config.yaml
norm: "layernorm"
positions: "rope"
rope_base: 10000.0
bias: "none"
parallel_block: true
final_lr_fraction: 0.0
train_tokens: 224800000
Each number is 200 + 30 x the weight over its row's rms, rounded and kept within 0 to 999. Layers, rows and columns count from 0. The size before them is the row's rms in percent of the matrix's.

# layer 7 MLP up, 1024x256, rms 0.154, rows 257-311, columns 0-63
103,212,176,188,224,159,202,221,177,165,242,170,211,219,169,129,177,157,237,249,218,232,217,250,220,211,128,197,201,156,233,168,198,130,189,256,227,205,198,174,191,183,226,212,210,219,215,196,196,229,156,179,218,228,203,197,180,247,239,193,125,197,188,172,204
099,173,198,195,192,221,214,166,167,228,229,225,223,148,234,218,200,208,147,210,221,167,209,206,180,127,202,230,184,228,187,235,216,187,214,159,168,144,169,221,217,155,210,258,218,188,188,215,175,202,219,232,218,195,218,218,211,125,199,117,196,227,228,168,123
104,182,157,212,152,185,184,193,207,231,222,187,130,232,196,223,197,223,200,275,267,171,210,284,175,206,207,176,277,197,219,251,156,224,234,201,227,218,237,259,182,184,192,204,177,144,198,243,239,200,210,196,166,222,180,176,229,173,185,224,174,220,191,198,148
101,219,210,211,162,205,204,181,236,222,205,225,208,208,211,182,217,192,155,190,196,179,177,186,169,235,238,219,197,218,195,179,170,189,230,207,197,230,185,154,256,172,188,218,173,128,164,153,186,90,200,212,187,191,191,189,180,216,196,132,224,254,216,183,189
105,212,149,249,204,189,192,171,190,256,216,219,200,160,183,217,218,227,223,200,182,178,217,245,161,133,241,232,207,240,197,218,204,190,214,132,235,227,184,160,206,213,241,192,148,188,206,218,210,147,254,226,201,233,227,169,150,173,205,252,221,252,239,209,171
100,215,204,192,186,228,185,188,177,254,207,219,204,243,188,193,229,222,146,152,174,209,219,153,173,235,241,229,186,235,237,232,168,216,190,187,221,209,177,250,202,145,214,194,235,135,205,190,259,198,246,207,156,127,226,189,210,205,209,217,167,226,205,206,183
111,201,236,256,222,162,223,198,194,246,207,232,108,196,271,160,176,258,199,180,166,205,197,189,179,169,213,183,140,186,175,205,202,197,172,200,193,210,221,198,193,224,172,187,162,237,233,234,249,190,240,257,192,165,203,216,187,191,212,158,182,185,230,247,225
104,227,179,194,183,262,267,210,228,178,188,180,217,182,234,211,187,153,237,202,223,158,195,178,183,126,210,211,145,168,201,190,230,190,192,175,230,216,197,231,220,168,189,196,216,199,231,256,179,168,208,171,169,228,208,224,195,176,227,185,253,186,171,268,173
102,222,230,245,195,179,161,196,236,217,226,104,215,212,184,176,233,208,198,164,206,232,122,216,209,173,230,191,201,197,179,235,208,188,229,184,223,188,202,255,145,173,229,220,167,168,180,218,208,203,197,240,218,164,159,170,285,234,195,243,242,197,188,236,169
109,225,120,175,261,254,219,186,209,231,208,248,198,228,179,191,175,268,179,231,190,248,224,233,210,147,155,228,182,238,243,209,226,204,159,185,179,187,178,179,154,210,174,229,240,187,217,192,201,215,173,187,256,199,161,209,215,222,161,222,169,182,212,167,208
101,171,214,206,208,224,219,197,219,158,211,187,251,225,200,234,174,223,186,230,171,124,164,186,163,199,181,210,198,158,199,263,214,186,196,149,204,202,216,134,170,192,207,206,152,186,224,218,199,212,148,203,167,179,227,262,163,257,190,171,157,211,218,186,220
097,227,160,237,211,216,187,180,244,221,200,161,242,199,206,128,233,205,234,282,182,208,213,210,224,138,175,249,184,222,152,229,172,168,228,233,170,224,190,183,178,229,200,165,237,187,216,233,200,172,199,190,195,182,193,181,196,181,238,232,196,161,265,200,148
096,164,216,219,233,178,196,198,210,161,215,245,267,168,212,261,291,207,163,157,225,210,221,208,213,240,230,193,235,208,206,215,237,172,165,210,177,185,197,181,192,251,187,190,183,199,240,160,181,218,196,203,234,193,214,215,202,205,212,222,154,213,153,213,200
103,202,199,226,245,189,258,212,159,183,213,229,267,235,152,178,259,226,195,195,218,226,231,194,222,115,213,165,212,128,254,201,175,224,215,179,192,192,183,232,204,178,138,221,229,245,168,224,212,208,218,174,193,162,193,150,200,164,235,255,194,229,159,187,193
097,200,200,163,271,177,173,196,196,250,192,203,186,184,246,201,265,177,203,215,224,173,209,155,181,222,182,202,166,203,238,228,234,197,204,213,169,209,193,242,261,191,177,173,185,244,247,216,226,213,208,215,192,175,187,263,194,190,185,186,253,215,213,250,227
104,229,196,172,185,175,216,166,234,182,264,163,195,172,231,201,204,200,213,221,183,216,143,198,168,217,226,193,178,209,220,173,215,180,176,208,188,296,139,182,207,253,231,189,258,206,170,172,218,227,184,213,172,219,204,246,200,201,185,196,246,189,234,224,168
107,202,187,143,182,244,214,229,222,233,209,157,186,212,139,228,186,185,183,241,150,232,185,236,166,156,225,190,227,293,205,250,223,280,209,233,183,168,179,220,228,223,178,227,161,173,214,183,251,195,179,220,204,171,224,180,232,169,175,258,195,156,166,180,151
102,207,197,230,212,219,190,197,175,181,177,172,225,203,168,234,228,219,211,210,164,237,138,155,260,218,208,166,241,225,205,202,172,234,183,189,190,223,179,247,175,202,196,216,141,211,177,225,157,194,184,233,185,167,215,201,258,185,250,216,151,206,203,188,210
098,198,254,191,195,167,194,177,237,210,177,264,231,187,197,185,215,226,228,160,214,221,209,241,207,195,174,209,223,183,212,225,229,259,248,158,240,197,184,160,212,173,220,195,184,177,169,236,184,241,169,197,224,212,178,203,199,237,216,126,228,179,205,198,188
096,184,231,171,155,238,193,189,207,178,175,176,252,265,202,209,146,187,144,178,158,205,166,215,149,213,209,187,237,221,154,189,185,171,211,212,180,172,200,193,269,258,192,169,183,196,198,226,221,161,200,173,188,181,192,271,179,162,175,208,190,221,196,158,216
098,190,220,204,195,170,157,188,164,224,248,171,215,265,208,249,160,201,192,180,207,214,159,260,228,216,200,213,205,155,183,164,182,194,225,276,245,194,195,200,203,263,241,169,233,236,177,242,180,228,183,223,212,178,214,178,202,215,149,193,196,232,174,206,203
101,147,222,236,189,212,173,237,220,221,131,171,196,174,169,193,240,167,191,186,145,221,212,146,224,151,214,165,211,218,243,194,203,160,195,206,212,199,198,209,183,219,167,161,222,265,261,232,217,204,192,174,115,235,183,185,156,132,196,185,189,180,230,197,228
103,179,208,186,190,167,191,162,164,202,227,187,163,245,240,185,185,185,191,182,172,189,209,186,178,176,157,191,226,227,188,183,134,155,167,220,193,196,172,225,213,197,202,191,180,194,179,199,204,183,210,221,156,195,223,211,160,187,167,228,235,190,235,184,202
102,153,171,215,173,225,243,130,180,155,188,249,177,237,195,202,219,189,182,194,166,151,203,237,224,171,184,155,226,226,224,198,220,201,144,184,207,226,207,201,203,215,214,175,182,194,214,247,257,192,198,240,212,202,216,221,226,249,231,233,189,184,129,205,247
101,213,219,186,167,203,213,182,222,148,219,213,216,222,138,213,216,267,237,228,176,220,227,220,213,216,226,155,206,179,228,229,225,136,210,210,159,196,198,189,179,196,249,129,204,246,232,130,233,234,114,205,199,118,188,191,223,175,188,168,239,169,219,198,218
107,222,206,254,181,201,197,246,254,152,163,174,200,233,153,240,267,208,190,166,220,257,138,144,229,153,238,184,200,208,168,228,236,199,132,201,225,220,176,172,234,181,209,198,179,210,216,245,191,179,161,193,223,218,167,168,189,191,213,172,245,211,207,203,203
097,209,211,185,218,258,220,164,195,179,196,198,216,173,156,223,226,232,190,277,273,224,202,167,141,186,237,197,193,199,237,201,186,206,166,208,195,201,207,228,228,217,181,238,263,209,192,185,231,228,185,190,214,223,194,208,247,197,224,191,228,158,242,198,199
090,194,247,277,191,193,212,203,245,188,204,120,125,166,152,158,210,187,193,250,202,231,218,196,171,181,201,219,194,226,218,222,189,227,209,167,268,188,255,206,183,202,200,219,223,210,239,187,184,212,137,164,223,258,225,277,206,260,210,188,232,128,174,197,247
103,273,222,195,165,207,220,182,194,222,208,224,162,190,174,215,208,187,160,170,182,178,175,184,204,250,217,220,160,199,175,222,210,242,232,164,251,173,199,241,185,156,235,260,217,215,148,247,211,192,247,167,178,220,208,191,196,190,189,149,194,160,210,200,187
097,205,170,152,261,180,181,206,208,225,203,187,176,217,217,166,217,186,193,220,178,207,160,185,153,167,220,230,189,232,239,196,223,187,156,156,175,175,176,167,210,192,216,218,205,179,190,201,168,246,215,168,196,208,183,190,202,246,165,196,197,201,211,205,204
091,215,187,173,224,182,177,226,225,175,198,184,228,221,168,261,178,237,194,196,180,187,188,215,208,178,210,190,183,191,265,217,219,231,178,196,175,226,139,241,180,253,195,176,164,162,214,235,210,167,173,196,172,226,175,170,252,180,237,179,208,279,137,248,136
102,263,161,147,184,231,190,246,185,174,247,192,182,183,172,178,239,163,198,205,187,186,180,237,193,212,213,146,189,199,216,216,168,222,196,183,187,221,186,216,162,144,159,162,192,216,256,207,170,170,199,186,185,238,194,222,191,143,173,154,217,224,192,180,202
101,184,223,201,204,176,224,167,146,170,192,214,144,249,230,169,227,171,223,196,186,187,198,147,213,174,222,220,208,184,215,201,240,221,185,214,176,195,188,221,180,214,161,183,204,215,171,168,225,225,213,252,243,162,157,233,255,162,134,219,190,206,189,177,246
107,189,245,197,179,238,189,110,194,212,206,226,212,250,167,171,197,121,159,211,185,163,193,157,263,209,279,214,201,230,220,230,200,194,181,232,185,210,202,191,222,163,212,237,187,208,235,167,154,199,277,161,171,185,246,212,160,221,208,201,177,198,216,214,224
106,186,239,227,209,212,210,183,159,171,144,167,218,243,177,209,177,231,173,169,197,208,212,180,208,164,236,225,200,191,190,239,186,174,233,226,197,230,266,238,173,234,182,206,153,196,207,176,215,244,219,201,194,216,179,267,198,242,233,260,180,235,201,202,225
100,207,220,163,177,128,248,192,233,194,210,203,188,218,191,197,266,210,198,209,223,190,216,164,230,196,214,196,197,212,244,191,225,201,181,157,187,242,174,164,162,202,169,193,199,190,185,166,225,210,155,225,185,230,155,186,140,161,168,239,173,218,185,207,151
094,197,177,211,216,169,184,175,169,163,176,153,169,225,209,202,201,206,203,221,170,186,222,232,216,181,242,209,187,188,192,235,197,189,207,173,136,185,134,242,177,187,216,159,209,214,152,232,252,192,231,162,193,152,165,168,247,232,190,198,172,194,184,137,175
099,150,193,237,192,190,239,191,199,210,146,164,186,242,216,127,236,239,254,231,214,163,226,209,190,186,171,192,178,224,178,225,184,224,158,212,184,220,171,198,187,145,219,180,207,208,208,190,289,193,171,188,225,194,201,227,214,192,248,216,189,170,199,174,243
096,211,231,151,215,143,166,183,198,201,211,256,196,229,211,160,192,153,168,174,136,192,179,211,246,161,214,160,200,169,266,222,245,219,198,194,254,250,216,214,196,217,232,173,199,204,181,193,183,158,187,208,185,227,225,153,216,242,246,217,228,193,245,219,196
106,216,113,199,179,208,249,215,190,169,124,196,196,252,204,194,212,175,195,197,194,181,158,174,252,194,201,205,149,168,169,204,175,247,232,227,186,247,152,240,205,172,232,200,197,187,206,202,228,208,201,230,174,233,155,165,249,191,186,176,202,203,219,205,188
104,181,214,194,201,206,193,175,197,201,200,169,186,186,171,151,177,157,193,128,160,242,204,236,193,229,181,202,263,198,198,186,186,204,163,241,171,223,209,187,177,203,237,199,219,154,192,211,221,210,180,201,234,276,187,175,186,207,216,215,248,194,277,208,217
098,182,211,189,224,152,159,176,242,208,223,175,164,236,188,207,199,139,194,225,165,154,214,217,198,190,262,186,204,215,179,251,212,201,205,229,212,160,131,181,201,215,191,182,206,133,205,225,209,205,193,204,221,195,123,156,191,230,231,188,148,234,212,207,187
102,238,257,225,215,179,203,238,181,172,224,184,172,267,181,182,176,152,195,159,196,238,226,270,169,218,193,194,217,175,193,169,251,200,228,233,244,195,186,198,232,225,187,256,171,211,199,191,192,187,218,202,193,157,168,216,157,200,152,197,169,210,200,207,148
113,213,145,151,197,198,262,189,201,204,210,160,200,167,178,250,189,189,260,181,159,206,157,222,188,169,223,154,221,209,187,183,220,254,223,215,202,260,213,211,238,153,179,149,184,221,201,161,177,242,184,195,208,232,229,195,190,237,191,223,161,216,183,136,212
097,148,248,217,209,179,157,210,233,207,232,256,246,285,237,195,198,212,237,190,176,217,163,164,175,175,181,249,199,196,180,240,190,202,164,177,233,171,150,142,196,177,197,198,150,153,280,216,208,203,213,149,179,230,169,224,185,189,215,279,183,173,185,129,211
094,184,245,176,213,243,144,179,183,153,157,251,209,169,194,122,232,200,160,246,162,164,200,175,263,157,222,196,200,189,203,205,238,140,227,140,156,179,147,175,198,217,136,205,207,166,228,195,231,247,175,174,238,217,212,192,232,207,164,188,229,194,207,192,192
094,147,172,213,216,182,177,210,247,159,185,192,145,213,185,210,200,227,186,185,209,211,192,213,228,231,192,263,255,181,222,193,158,189,219,206,214,234,178,208,211,184,228,211,165,191,228,199,195,222,198,227,206,166,138,119,215,223,217,207,199,157,195,192,166
100,187,238,210,216,218,207,133,183,173,231,217,158,252,264,193,174,248,172,193,215,240,183,203,203,238,187,210,152,200,186,255,192,160,214,233,183,143,173,185,144,248,225,214,194,190,202,206,212,190,211,235,197,182,194,176,237,197,196,220,139,167,225,220,179
099,194,163,229,162,255,229,207,174,193,165,201,233,236,230,193,180,159,225,196,176,190,242,190,197,211,186,231,166,222,200,160,192,207,166,101,253,186,152,185,177,203,231,201,202,242,192,208,221,172,206,177,178,190,175,208,213,198,215,170,192,188,240,228,201
106,192,202,173,175,192,224,205,210,167,188,227,235,206,203,193,151,286,219,215,254,166,230,207,159,243,185,230,216,174,142,217,185,182,185,176,172,199,194,246,251,181,176,152,177,135,186,194,231,236,171,213,235,182,175,193,206,168,261,208,210,166,206,202,208
095,231,198,185,195,271,171,222,182,229,177,198,235,166,219,170,163,190,154,195,196,211,164,200,236,200,228,161,237,246,197,145,212,200,268,256,220,225,146,171,215,267,232,238,169,173,214,261,210,154,222,175,177,187,185,162,180,186,243,186,196,181,204,143,227
103,210,203,204,227,229,222,188,209,218,233,263,216,177,166,184,246,237,212,237,182,228,253,244,254,213,140,226,211,208,157,224,202,214,179,191,200,207,198,196,223,191,155,275,188,185,186,199,183,201,162,249,184,219,178,181,190,222,211,192,160,168,198,181,133
098,218,203,212,192,201,160,196,172,239,170,224,194,176,227,222,192,231,188,201,202,225,178,139,114,189,190,197,192,178,231,162,241,199,208,242,248,194,176,169,179,155,170,278,180,196,242,188,221,256,175,162,192,208,196,171,196,192,208,233,220,216,234,222,211
099,184,198,238,185,195,144,233,200,201,269,250,196,247,184,170,219,196,185,258,220,217,247,190,221,204,175,235,193,185,198,183,235,185,228,180,197,174,213,177,171,209,226,153,234,211,164,216,153,199,199,214,173,220,191,146,178,210,258,182,239,104,194,225,185
100,172,180,193,155,184,215,213,207,221,194,171,221,178,211,211,228,205,197,159,168,210,186,215,229,207,207,200,167,129,219,216,223,194,222,211,244,203,233,232,200,201,180,230,232,190,171,162,164,196,202,231,226,254,225,197,201,167,203,174,177,245,222,167,176
# layer 7 MLP down (transposed), 1024x256, rms 0.156, rows 257-310, columns 0-63
098,213,163,183,214,182,273,227,254,212,160,158,167,223,198,235,182,290,222,206,181,239,210,158,198,232,233,191,259,216,257,183,164,237,141,204,167,260,189,232,249,235,190,188,220,227,180,250,224,237,224,213,209,157,206,229,189,220,166,142,238,201,157,219,170
101,184,196,197,191,173,168,188,238,223,236,275,170,214,194,179,247,211,222,182,187,228,233,189,197,151,158,171,193,142,251,177,191,174,186,214,239,215,239,195,202,197,265,239,106,199,224,262,201,217,222,252,181,202,198,182,202,183,194,150,227,177,229,215,200
099,199,198,149,208,227,155,201,218,196,158,174,193,224,236,176,223,178,156,192,188,230,200,231,266,182,193,192,224,218,170,148,254,192,209,223,201,210,181,262,178,239,213,209,252,205,176,219,205,188,241,155,144,177,210,162,213,214,267,201,239,221,205,199,221
099,170,213,163,179,217,169,160,167,189,275,229,162,190,204,209,189,245,192,213,252,180,193,163,180,172,250,157,190,164,164,188,243,173,166,230,179,205,166,198,202,198,188,170,212,215,164,191,166,132,199,189,218,206,218,242,155,194,142,228,246,175,188,250,204
100,176,238,193,251,157,184,226,248,207,201,207,129,215,259,172,208,201,241,203,217,167,203,176,212,198,184,194,182,220,152,139,154,176,159,213,146,198,187,239,198,227,232,173,276,217,214,201,204,201,162,166,204,145,163,224,227,206,244,244,194,193,229,198,233
098,236,204,220,165,193,215,216,177,169,228,142,219,193,175,218,165,190,182,136,184,198,263,201,168,196,198,176,236,200,143,176,198,189,143,205,170,194,180,169,261,135,176,219,224,193,172,188,210,211,223,239,214,195,204,175,217,183,264,219,184,226,186,181,167
116,175,196,240,186,174,202,201,206,204,244,190,246,151,144,183,236,162,202,197,184,172,192,171,166,252,186,194,232,230,178,145,242,198,217,240,263,196,180,239,175,238,242,231,206,200,207,200,191,183,177,172,214,194,182,189,233,199,183,190,129,209,191,185,201
103,187,208,197,197,201,184,234,160,162,146,159,217,206,118,177,152,195,158,220,164,194,202,203,234,218,178,256,225,156,213,221,183,214,189,225,149,222,176,187,183,176,171,126,210,224,179,205,170,181,216,195,178,196,205,158,189,178,233,218,226,165,220,190,200
102,137,165,238,213,154,183,207,165,160,208,171,190,270,211,162,139,211,233,173,169,254,230,176,207,206,263,195,219,235,192,226,252,200,202,223,156,227,262,170,211,178,163,117,225,186,165,214,205,159,175,226,148,215,200,154,164,234,230,183,208,179,187,234,183
104,145,170,168,138,172,157,173,196,188,218,252,218,190,191,185,208,192,203,174,218,219,169,162,201,115,174,197,197,219,222,189,209,242,200,190,244,192,214,170,214,225,245,189,238,210,241,195,271,217,182,202,193,204,185,186,227,233,246,197,261,182,213,189,221
105,227,245,160,258,227,206,220,147,200,143,185,135,209,176,206,218,266,209,183,199,221,209,212,183,191,232,201,195,214,209,209,192,182,166,186,193,159,193,155,162,170,155,139,183,251,199,221,236,214,223,196,214,217,183,222,151,208,178,181,182,216,136,210,228
098,231,205,204,260,185,253,223,182,214,237,242,141,233,238,224,193,221,188,192,169,227,140,198,186,224,176,239,193,216,196,202,217,216,227,191,262,185,181,245,172,234,243,181,198,139,177,213,193,208,240,171,223,221,184,232,259,205,212,195,172,188,218,240,231
098,231,197,144,221,221,199,138,208,196,208,184,201,205,188,234,193,234,219,172,197,200,105,228,228,167,173,198,200,213,222,170,228,167,181,173,186,178,201,176,185,194,248,220,216,217,179,230,179,188,216,224,262,149,154,189,216,192,221,192,270,161,225,170,136
100,223,244,144,199,239,146,178,168,173,212,209,146,182,244,217,226,210,206,148,224,195,211,178,182,249,172,200,221,217,185,196,241,223,157,211,191,216,221,238,153,214,170,135,189,191,204,221,229,191,216,202,125,154,207,186,188,186,183,169,223,219,199,237,244
103,269,238,214,206,210,153,153,203,175,213,235,223,250,225,217,247,187,216,224,216,204,181,215,198,173,205,211,198,206,171,199,189,196,254,197,198,189,195,164,167,240,160,217,252,202,196,240,173,216,153,243,196,142,154,179,227,188,215,216,201,203,209,214,222
109,242,128,137,191,140,211,219,167,243,231,224,210,205,239,204,207,206,192,204,209,192,147,218,191,256,180,190,163,215,212,137,249,181,180,228,287,192,178,190,229,238,229,224,200,153,198,191,137,151,209,211,219,198,208,233,232,195,139,199,192,158,221,221,164
100,188,198,194,245,196,232,215,186,129,146,189,234,173,187,216,117,175,130,279,179,190,164,183,190,227,165,184,218,178,220,174,180,172,231,210,175,191,201,254,197,158,195,201,186,183,211,220,174,130,199,207,169,227,193,218,210,207,169,172,189,183,291,217,199
110,207,136,193,138,154,184,174,194,186,190,232,182,120,175,169,212,212,235,196,134,179,202,182,175,233,200,175,194,253,213,180,190,203,204,210,227,248,165,239,195,207,178,233,188,201,194,205,166,177,173,257,240,139,192,191,206,223,238,202,208,210,144,285,241
098,182,210,164,198,217,210,191,203,228,203,249,202,250,177,195,249,199,193,198,213,187,210,206,160,193,191,171,203,211,154,164,146,207,237,212,197,220,227,193,173,176,217,159,196,199,200,154,206,181,243,217,212,135,195,231,150,208,173,194,200,177,216,213,216
098,180,220,141,202,153,246,228,208,153,217,221,163,203,229,214,215,170,194,206,153,198,245,220,202,179,179,215,212,230,186,161,170,233,247,190,208,148,238,187,167,209,153,155,241,188,223,170,227,122,160,211,205,171,218,214,202,157,204,176,210,186,210,189,245
093,240,116,188,180,175,183,178,158,171,184,184,172,233,193,195,148,276,195,241,250,260,209,212,181,217,244,202,191,198,174,254,170,189,215,210,195,224,187,262,195,190,213,218,262,225,204,151,174,201,227,219,167,211,198,251,240,221,200,219,200,173,166,231,191
092,245,177,186,119,221,181,205,243,227,186,192,187,156,198,208,180,204,262,234,176,227,200,251,162,275,211,202,222,211,210,175,175,193,187,232,223,187,230,188,217,232,196,210,177,188,159,171,175,227,203,209,192,194,202,195,204,183,242,176,139,223,214,245,167
108,191,225,184,186,171,177,156,164,208,213,235,229,191,206,177,180,211,229,196,210,189,175,172,187,199,199,113,172,151,229,151,186,253,211,222,173,212,221,205,179,243,184,200,149,189,253,193,215,159,187,210,211,226,185,176,174,229,231,179,204,141,208,124,198
102,229,164,199,202,231,274,213,211,160,153,237,194,231,217,228,225,186,232,234,229,237,200,274,179,193,207,265,236,172,236,172,168,185,230,153,223,194,121,181,267,252,189,195,202,225,223,229,222,224,225,220,218,189,131,168,203,170,180,200,230,225,234,210,224
093,210,164,204,172,205,226,236,195,237,203,194,186,174,204,213,206,158,182,185,190,192,188,186,250,155,183,167,183,222,215,197,199,193,186,157,241,195,176,241,189,237,207,197,242,217,173,232,227,188,178,199,220,247,194,243,180,196,207,239,185,168,254,177,209
104,176,145,208,184,231,223,197,197,253,173,157,203,182,269,188,202,150,205,254,202,202,214,199,160,200,181,221,167,263,187,213,179,177,187,188,154,206,151,193,208,212,227,278,247,212,160,217,158,186,215,192,163,128,178,191,181,216,236,223,170,201,185,223,162
094,171,190,258,189,232,177,179,193,175,209,182,177,152,194,221,186,156,144,179,208,197,185,194,271,162,156,227,198,181,171,144,153,260,226,222,225,174,196,260,201,208,211,229,201,215,204,243,212,171,204,211,196,166,173,190,231,204,164,246,174,189,148,164,212
096,225,186,181,196,205,208,204,184,222,216,196,216,225,222,154,188,248,187,179,182,202,184,211,159,182,220,212,185,201,193,202,187,130,242,192,217,162,231,223,239,216,203,255,155,151,201,196,218,170,212,226,193,182,222,187,210,215,249,201,228,244,184,199,209
099,199,219,203,134,175,195,224,212,182,245,216,180,201,208,147,189,170,181,249,225,201,253,175,177,143,211,195,239,167,180,174,174,176,126,185,156,168,253,145,213,181,235,234,186,200,192,224,253,221,190,231,216,162,209,202,174,205,206,170,172,152,214,166,187
109,197,130,188,140,276,195,213,179,175,221,188,216,179,205,145,213,157,222,172,198,228,203,235,235,233,151,232,209,199,198,172,168,195,179,221,193,210,205,204,217,207,223,151,160,135,178,223,233,192,167,246,175,173,185,185,187,213,185,185,279,189,219,202,252
094,148,188,159,263,159,215,255,218,179,247,209,230,155,176,229,230,234,171,145,212,220,198,197,163,246,207,185,229,239,180,192,202,231,227,182,186,264,270,209,178,237,162,153,246,196,168,138,163,189,233,193,178,194,203,157,191,218,230,186,190,228,159,231,217
096,184,194,182,221,196,220,193,200,145,199,209,218,239,198,239,202,182,195,199,174,259,224,175,179,232,198,192,217,173,167,208,223,209,207,221,181,204,196,138,233,158,193,209,199,214,279,223,144,204,165,224,224,225,191,232,198,207,225,187,191,212,189,201,177
096,241,189,196,173,186,161,171,253,227,213,197,197,189,257,229,212,292,161,210,203,232,200,192,186,221,213,197,186,185,204,157,242,179,141,186,181,211,250,166,207,178,209,186,181,252,218,210,212,229,152,162,224,201,202,278,175,263,186,210,192,220,250,213,186
116,165,264,223,207,234,199,194,188,229,214,250,173,230,233,264,234,137,231,206,183,227,190,239,203,196,177,214,169,232,177,220,171,230,228,173,216,191,212,205,168,189,212,184,190,159,131,203,234,126,235,167,256,153,251,190,175,162,166,226,229,164,212,199,172
097,222,251,115,226,221,233,164,166,184,217,268,195,239,176,226,221,202,245,179,215,183,169,210,210,182,166,208,165,221,204,203,204,277,176,222,162,202,200,252,179,201,189,226,177,200,221,256,243,208,220,191,235,162,214,223,157,241,200,158,259,193,231,244,199
102,233,245,208,179,167,164,186,197,233,200,215,202,181,142,192,195,178,193,187,204,161,245,205,158,169,234,177,198,209,182,186,174,216,208,256,270,252,220,233,184,201,229,236,220,203,181,149,210,213,242,234,196,208,158,183,191,191,205,183,160,215,180,196,203
098,222,187,208,190,186,187,161,233,222,253,200,194,211,212,251,158,233,205,207,189,218,217,162,202,241,133,223,204,171,156,206,194,176,200,175,186,213,174,192,196,185,184,151,183,187,209,178,234,186,195,133,198,198,198,256,140,214,188,232,208,197,216,174,170
101,228,198,205,218,207,173,229,153,152,256,220,187,199,184,198,190,178,194,201,197,164,187,191,190,226,194,180,178,235,213,186,200,172,199,197,248,197,237,225,216,192,210,219,182,168,183,195,181,272,228,201,202,220,177,218,205,168,212,210,223,166,200,242,219
097,203,165,223,170,212,177,201,217,128,206,161,190,179,189,209,248,290,225,165,150,210,209,186,124,215,183,253,180,215,152,140,184,153,183,163,236,252,185,184,183,174,158,238,198,168,205,211,237,171,189,224,221,209,165,189,225,201,143,203,203,205,208,183,168
103,175,181,187,169,222,209,181,172,183,220,226,185,242,200,179,179,187,179,128,149,200,143,203,186,227,264,219,152,193,186,244,228,254,183,240,193,152,178,156,171,180,207,176,193,218,160,196,170,181,183,210,182,209,223,207,203,183,143,191,156,241,173,222,218
098,176,233,166,188,241,202,234,212,207,178,210,185,170,186,224,154,213,244,266,241,189,223,249,176,227,218,231,173,204,188,222,198,146,240,208,161,255,263,239,238,169,197,189,204,186,148,158,249,203,221,201,194,153,181,257,179,209,182,219,209,226,166,204,224
096,205,152,201,199,224,186,193,212,257,172,166,212,214,141,163,173,213,228,206,137,200,195,241,174,208,164,231,252,202,173,150,273,210,259,256,199,271,204,247,191,166,199,229,217,207,183,165,196,154,211,163,171,165,182,184,220,168,206,207,172,191,153,212,219
108,186,174,166,193,228,206,189,247,176,146,193,213,196,176,212,225,238,150,207,200,190,180,239,115,242,192,209,177,232,153,216,213,206,195,218,204,154,200,237,209,216,211,198,146,198,241,207,171,224,207,242,194,193,199,217,159,218,203,209,200,191,190,209,214
114,220,106,195,194,227,245,243,231,159,175,220,181,227,196,221,225,200,284,173,163,165,228,182,225,191,170,194,242,210,191,141,224,179,225,223,251,192,225,220,160,195,202,222,246,192,196,196,164,190,184,173,143,195,225,161,207,189,249,223,198,208,196,149,229
099,196,257,234,178,188,220,169,228,221,260,246,168,220,238,142,176,162,198,267,169,169,190,204,231,209,185,191,172,185,183,203,202,171,269,179,187,164,153,232,135,192,171,202,191,189,261,214,234,192,241,159,206,168,227,235,172,150,194,171,244,218,227,167,251
096,239,164,242,187,198,168,200,211,218,217,164,172,184,174,234,214,167,179,205,233,189,208,186,236,185,233,217,241,207,179,126,234,237,216,221,186,198,167,203,194,256,177,257,209,195,210,224,178,176,250,206,249,163,189,238,230,200,173,180,224,170,198,186,229
097,165,174,171,259,178,265,221,193,159,196,184,148,201,167,246,241,212,203,198,262,205,183,190,197,226,200,196,256,199,162,224,203,237,150,171,185,204,196,193,195,199,203,294,202,224,181,171,195,219,209,172,245,175,182,192,219,219,186,141,198,196,200,183,212
098,221,173,238,219,214,195,163,208,165,206,205,212,186,210,208,176,227,232,179,215,203,186,173,232,172,166,272,215,226,252,158,228,228,235,221,206,125,205,211,165,202,190,210,214,187,180,275,185,175,162,161,186,184,187,172,221,186,161,197,207,187,143,201,235
102,182,155,202,183,201,206,225,231,201,171,206,210,192,212,254,230,207,220,206,166,278,245,160,219,167,248,218,189,184,143,211,223,238,231,157,127,164,212,202,155,181,171,189,212,231,201,148,169,229,188,134,180,211,149,197,235,220,176,192,225,187,244,185,217
100,215,228,243,212,233,244,239,196,141,225,181,199,202,188,215,182,162,181,202,184,201,261,188,192,147,215,215,252,246,188,223,171,268,192,169,192,175,214,233,230,172,198,180,252,247,203,176,193,248,212,187,169,180,233,210,215,203,178,212,203,224,285,187,187
101,258,204,191,184,216,207,227,194,190,194,227,225,205,184,202,169,178,195,224,190,214,235,188,209,166,211,226,181,189,199,157,225,151,233,209,194,169,163,179,170,204,157,257,239,129,175,192,183,242,205,171,152,199,188,218,214,238,160,173,241,175,235,203,289
094,238,191,174,188,175,173,226,212,169,200,174,166,277,164,246,198,209,228,242,182,215,157,194,166,218,218,210,241,210,196,236,205,164,250,228,224,209,159,222,227,220,196,228,200,184,186,224,190,173,169,166,243,231,210,213,168,183,132,182,205,236,146,242,169
098,199,193,200,207,199,203,223,220,183,204,179,196,168,181,191,207,214,183,191,279,168,221,190,245,185,235,185,215,228,194,266,182,263,185,175,183,202,190,203,261,159,210,115,236,176,201,186,161,177,208,160,172,203,232,193,208,222,184,166,256,203,177,155,160
094,175,183,149,272,172,265,211,148,205,171,188,233,234,182,193,210,188,154,216,156,190,185,243,220,183,172,167,230,226,217,218,210,206,154,220,191,184,171,197,233,168,165,181,153,208,247,220,215,219,191,149,190,206,179,234,165,166,146,159,188,178,214,210,174